config.toml
rope_theta = 48000.0
warmup_steps = 289
dataset = "wikipedia_en"
Each number is 500 + 50 x the weight over the matrix's rms, rounded and kept within 0 to 999. Layers, rows and columns count from 0. Numbers have three digits each.

# layer 4 attention value, 192x192, rms 0.0875, rows 0-191, columns 160-191
551505439518450491533491493479449490465503474476499551423395560487530552534516477498540515548418
476433522481497571541501467491425500492511499532527465510485494495501530486502509495577486516499
508469568618595539449475462462562576443531507479484453516502434513493516570469533524526593470451
470455451529470550521456495480455513495496413497574477429433481525513528466530477507479512513367
484583536498495466549518567441510549478537484480543522474493513412477446481480498456529511465580
492427583450480478491504485505522517463491493504457532560547432496451475407515493541438475571508
527522453536436513521494494573505530449500577485498523514449488500515480529567537506528439573536
451522499506505515420505474496413524544524501531484482487447529500570480520494521483534480503444
482475489554458480601495497485476534518497574518453455521529494547487506419493505516524427527444
517517528506461499523502517543398470490507561511502557485462552523498479421428528490486472479600
450522509452439527532530540576449497527539501473467414528514556501467544504485552509489499475558
468451510504454524497540494477535518499461477352447420449504611560536495466482497478449540543529
522482566464556498527527469474470426442561485517496413501506543417501472554484446458584520532538
500501401520464484431500573453560568574478521571470532552453531564543520458375545495461425446445
548482505504484503472439557500682550555470445500451499524525395545546536536484523456472482452545
462495479511386522491516449555467558493487499532541421550471560514435520444444478488460408497482
534521452584465467518520506531391458463508494552487534497439522498568398492446522497581507584481
502493469461549476521555510522435492434506539521498533545443523448548428471460490521512484538522
492475538483547527505487500526460500462486449547562535512494440504503497512542513556474380470514
503518475483585439451469497484532514521516488423528523487502504465556489515454445472535527416611
512553504552548507547513511495540489453481518418543505484473498566514497518533520463492492491467
510470442457481461532561524463490454561531500529494465506500451527470547541559478529552495588377
465485522425512417470493530466558525568475555553443495471492457496489562580518498468495560563475
489518493478619503485500560482504476553505540516422570471508557489543483459507552515456531473573
500535530530496498479503527484521532468494438502486517503492528535546512549452484517588593429568
521473558531596521515495482431588570500545486576559423558580441489425523575476528517467494455443
423479420420430437506515467558449511525449582536494513476373600442613525449509422491453561492587
505483559498450502537525488484512537389569615578480433533514547459519517584550516514588561444582
539521489552474569527534504512500521514493390527520551478547481521514556491483521488494466405522
459499532447487514431519472490503532545506529469508574539559496420494558456522496496465537527594
474538449522495558424551458537497506497530455558572498476488462529498472455509466479453581563448
525484480526497549509536512510479475464540484527461420470506435500572518507489565490468456591467
537513562540552445526537450444545512538555471520547382526470552494541398474465520461492451461492
589493570547588546505532497554527481542468461563481435510506433498417546528498506515506484572556
555489479488527513491465465457521483392464495520511556487431475492614509527532470496474538462522
504519521534477519524508507584512545542544510539455491496565509455587476444498455538515421487562
559519520437552500491545514482522497443448445556526583441443451486565473446537538467474493523493
454500533483475475458517472549462567516554509492451518562516459525447478507655525519543520560592
568468504467525517460471498443438504501508499481545531502500463476600422437459548463557564465371
450508469452445505561525526467400423504566446488521487522535515439561475463433535528412454464535
499491490474428531495547433533449550507514519490455480480500520530509543552596482492473463497495
485487423461514515448527487519490518471478450458524471493524522435517532525514463536552548501514
474462469503500535534508394516513461500486453579463536570395455567443562523586505511487507520485
466466521463434549483432502571549508538427524550457606504424495475466505528528528486452520546444
526483596508603578572490566525506527491499529439470473477594478465476526571584531508480515496491
479471461443408522513476533523447507445435471454476507428556578449506533517378526493457482484453
524522460549526466454497455391505418502550504450554521506599467506508419456457457511421526492517
445537477489502496545506497534524482553562498446544580564478507452435427522609510525456495463576
551476564495533541536434507555540440446503445490528512499491473483463497438486514540470521518523
506514566433508482607554528490472524405546452464479541467511544520570602538542494554581460532558
482541516411518509486558480495483486606567532511509478511555506481485470485451523453514514559527
465443428465483533427525478473440529390493484461572467500475469594496549500513426498443528454375
485554535561465532536525463482498535525539432419509449462505477467537519439395537569519476534461
433454556434543530521484556464418407486533409432471592531478541562478563517475516497435560515443
497500462530437438526506454523528439484535510531557469511476455543519411437465441515458470594475
539524534540490458448539444461455524536536454480531471503524476578529486473456490490571475479513
485483615510598534504503473557514540404527480472498484558455453489405500454560473491541505515431
484479446486483528413563453412432491534537511475630475500482420576506472548601511474529566439418
488514512493548497424428554524454499432459494425463502412559511481489524456493416507486509503532
502498548525505456565489517506419512472502450483511569500500483426442468512469541512424417498635
463449498424511507419499530476502470496489480487525554551466508493485424437471505469410524413475
524494477469488509511501499486570537397515523509465511486496515517486477519567499444497487474420
481522561568566500465468478534560524459509415502575483495496413501357484429485526510478524565546
510451399427559534431549539424535428470454480496505443485426545519476501535482516467419489422378
493463594493489493531522492549479480499504411486556580544502579492504491562417414528495551485472
483479500480540527509533523503479463532493600512506557499534472490486544537559490447450513461567
502566425478536466494509465463439474540423532507470470526480527475486508475421511527544531523540
495505453478577473438504567520511398509513512547539595536465538496515482545473473511446592575470
527484424457538467426524521510567568534461498454483545591513506531538407542536399519414494429377
573502563508640481601457519469565546537517554503544465529516456496553520473572462497564572524522
486484540504479500569463511495427467514528520499515518469538517490399584468553529522478457496551
409502523412513558476513517540543516465490510471524512490531425535452500537440463470602547492519
454506464494515492546516451467435529369545480492498445511490492489577470461536514419528393464398
488507494505518510535444525503592531400465462546448359508470539458464508519498592491563355492523
490432466460495457571518540513474545592500559527502549544381560529563441512448457451466572450576
511466431456553508559500496456537473494499400563544577600521573468480472562555522410460528484457
508480482483485542490532501633307511525569562467551553454489587486463549495486475445504537450401
514491487472479502432522465511423484455510448391533525534554513553492524472501412507476528466391
475485447496425418442543485504444452528476446431555645528525408564480379437430485523443533545653
515507506504510566488507599510518474485499535499499583488545391497515563519497593467446513445648
546483507529533568496502578505523528576470603582449461499353450480522488470452539477567489505439
499576504441564527445517513549428413493497509402533555407501509475533486524378477464497466483621
506497472464499526510480523420659512514516497529593440436489454495463545618515558522520537510493
523506569498537453546483476520592521589440449532483430564526485466498447512504526559524420546570
444450533483517455493485459500516427516508461451532520515528471500509491504465386580538546547427
475467464552434479527554475483425487445526480493513572550412512529459538517482506526541522577478
525491503400515474489467514504508528588547462521644518475538512500544483439488480518484530476383
512508590500380537533510489522520563431504535521406472427463516503467642521484520460409534392501
539496512576494565486484560480509440491574486542513560469449520553457565528470485499481534504610
535503538472517483513442571461544481505454534484455539478484414453529454498491559576529509502596
549488502528511514494486519506638580523526575508459535516457403539484518499594518486542611515491
484477518469498467577532541460473478445559417492573483466507534520516516419521457516448613532372
495523450493474521475476441520438431527514507414444595466539564524536519504469441515450468420599
548426551443617462500553526479525514550547473498618529551482498499483425554470517532481471512454
512515419558523502494476452493512553445413505491451516537441405478576438475475458496521504459572
491498477456533489491518495501440533468498480432476441547541531548474493436537509490479565467497
450525498528507529500537556543498465474530509451475512454517562465452567540493505478434452553548
532469620489571544519518509534532557429531469548484562540514566447512516496510551528495496537580
498530475482489458590532479526490475504475493563523514561440496501517561439488504470505475475435
489515542528562546491459507507544509536530477494522544501466443504528505502461536467555484475539
504508471493503483533492555561472495508461435459518612515535486489596487462411475521514558496566
499518470514577505496493476504504527531508530486446499445530491503604452584530505516616556527536
529509452489514461481515531466468464507428579528504474460464490527577521422458498462503497533351
568504480475458487481524531438430531456492543431470494488458530493552468391531536525524519456478
518582473506577498463472506497633518590538516465534518489473507502602467538502472519492542480569
474598507493579612460558580531511470383468442530441452480519561503517544573425559536483462487411
475551496462599519434485538482509524538490503488497494405575515468486513518484537448539521468461
531483499571459515463440516521502460536477419531493473433543426523522514476471534467460546516486
499466431552468479512476475504508540521474485579492566502505506523628451455453508481503503478485
583495488482453522459532543472444427438548503507501509439475570478467514489506546563438520531489
500507529424472525464507521479499520448494541509490379457544494496513510475506482441482543531409
487446508529431488546467459483546494526475473555476487518511507517491477468555501488482509540581
455470536443502445522518526516471543575544523463488533476521565485410507475498463525447474557497
477648443547506480458533568463452487504558568381437499494455534559498478486577536551534522530605
490471514526487394541504450550544470580510466470532535487470502545528536416463480496540491491496
545588554540555517509489498526585468543518536560497404466474473484477453483553526544557491534579
530487532486525529499524466534606550546585458433505494594565451553560531537492497523479554538552
446529497551454515523495465468447503459541563445445482517488602506398478462567545532462487492478
516505480483535502514572541560494472403513536461536550589512455498452512488500486475435447504459
537483512525548532536495460508435484514497510532437550457467507542497503541503475524490556558517
507518548528533477489534451520413530458483506529512432507494451522485517439469504511506430542403
521444486444444484540549541506461509476518508470520465461522599503555481451566507534534515568508
570465512472488534451524515469503483479503487372550398543532515552563455525540534509468596570507
509505587558530531439498550521469531395453467453469446550493552527457560490538458464500468471470
500526503561477499459441519480393567422449526475454438444443466550543551455481515466500537511422
553428479496478498495488476532503420524460478582542594462464467468490481469474516502504509443471
544512527559506505498461480468564543524476479516552421502492456512521463477473519531483467439548
489547478538484542425439505479530506522459350450481441450557523511447503600535501465317493529436
515461481461478461531508543479443463434419430530506458503442539474471552438419495451502461509437
485510531516482530528519488528515556434581500460563499475580480489483503500492498563469526437497
489436502520600519478454520442570507498494555446544471468517462522465422455532462486529523511528
500485489496438529469514618513519492602487549528465447504503545530556614556499516441498600530525
514604502534519534474483498464487520501470445480495561484450547515473566488558578483509522491529
548499453489487436542516494501468448478454495549551600566473448459528419444448466561418481422546
456557482491464539421524479506478528520492493492457402474538494484593554410417509514520472480468
500465543533453459563504454493513458441455497636490576518479432466462433481473502465532466599434
524505519558487456435467562434477493624471549413506510510451535512509555548508507436485525488387
505444499504483473501509437438546492539452532522520600499421441483496481572530516498454592563457
406452447517428497521517420443470509615462516519608555565482567527495515502530497482469528533523
506515464513461491507454446488486445620523417542455492488506509516572569521545486475488613591574
493435519509516414534457500566463489506531435491511516559519566510486477475448464497442481466583
532439559491521477537520607489537470509559549480612547513478527500422439507441438473414488548551
522477570471563546471522503467451470450508431437518482485493577525466514513459492475456547452525
433473499449512499540499453530465529445531534467471548449522463473489545417450437486485449454467
546487542527516446491477489522552520600500552527558548550498462509541436436470498530430585502543
493474500487545541459518540511550530531503538496489397544505539492535511588494521412558508526460
435586460492464508506501519556456527509476452464427381489489581510562525495495569502582555585452
499528525502479530519534508483527588419530497486452530485460478509548486540528513484479485559492
519471495501505504506496370457502465491497508542471486497478536467457418495474469425529512547513
518485453529475444542503588450545465462462475451526524485507460461552415431498491540492585487526
579532512514469434539503668513602500513497473567541529497518512516501499551561505520461542475599
539481496506511532487516466539457432527555513482568565580545506533463402524534475511449516494521
543467559521592502451447572465516447584492489519553487502455402478522473501563500487554579521540
482496536469492500516488460535533476437605423462554495437529512525488465539448506578467419468548
498456465502465509521448391452525506544429444533501425559512584540499497541534533510504575504559
552520548452394500427483586538417481497496503500473450564462643544511557469487510465453488503500
509566472444509536417475549488522537512541502440424492520482594546557565517527579519500538507514
500510503511541524484496547505522527485507455397554490581559501536479477531616522439497537370467
473518475497576510390449567477464518585536542479505450486415547518468561494491470485468596501479
490459452481500518478480538518486492431471554467554524499503541483557525467408491520468498492512
463541582502474499517526502482501421535420417663531495528465630568476508420515469569581515596577
532400362511481518487488442455486681393455548502477517525502478511593416569494441411481415371346
501511512536548583574495464534501522467558511573591453468501409462563629335397467539512591538344
453468632454538536393554647497608532481568516400534657524494354543496515450525431497369632629560
513515475511535424523549398477501593647533463386476472606468381564432442509537586553466490502525
461431494564480434537496443465546377579500509513536561482460454511568382403496546497583621559576
415426426523457524494449342427566416572543538448414512505518484476577457493480564472517517515505
571452579476519476481519529574490343406467452590504412545580505459571426609499505471599482477603
458330537506514500443492393444472410525533495592537592524515632516487474511520566562481407510562
606425579471605476537467549525601506516544506570488515516569489492576464570569363531485452580438
497469644566405480415578567533436488413415536623494435500450431469451557403446508502535520638642
523593471495456440484481542508618488437461388493502467475464511500507454546510541599482459444514
499613542527465576435510447556540501407486467541556372499486620532398483519507580570538472430474
455430511451558483580520494497618450530534492560528578436659469438657462445415408523521521589377
326517541506476472460507461466523370524522602479532618569471625457640607405476573523551486556585
525506572426563548276549471478403404557556537409463406398539347541421544556393532538520564559574
710446572571529525418568534550403489404487564429498310538463496491531558559467491483675496436529
530469517468449471504452526526449494400434495537402456617460560476591514530509445511625503467529
554512578419555567466475450461563441569579483435472532536511556591556478522657558567573520506490
444459641536488419551574614571528518289464471625495499613546556452492492488475489572558428614554
545453489565509424461457486552497509400437411530450466517538375497473533513464524413486636469655
625527535521485538543501436473490401528545519502628559511359521485621627420440442500546455560485
515404520560544423533461572597469428555553467556580660540502478466459401483547448467461594564739
490595466503545518406508457445686573544494381423488452467552395533413396523446559461566529494673
627586555508503419591487457560371397592491486715535418495484580486442560532509582536430387507437
464566541597447513482460457516456513500535536485456492556431580530484629477525513538435444549540
487464667493449570426448617548509490485603547464450466475509475509408563553599548622469537633533
479631557424504496471489480489574507584508355488529471472646633606459357486454452434522488519591
589484468480507477512542433467553590434507479506565507557414382509558420518460479492568426468435
534537497492475384585507431511335515467436502495543483582521511486537548504463562519584509410417
418467579516519546487505546523329512482548536417574610601478580468474614451439476442448479541450
481474474489511552549446595487563602481488415306467559463557482530513436471581488546555547449434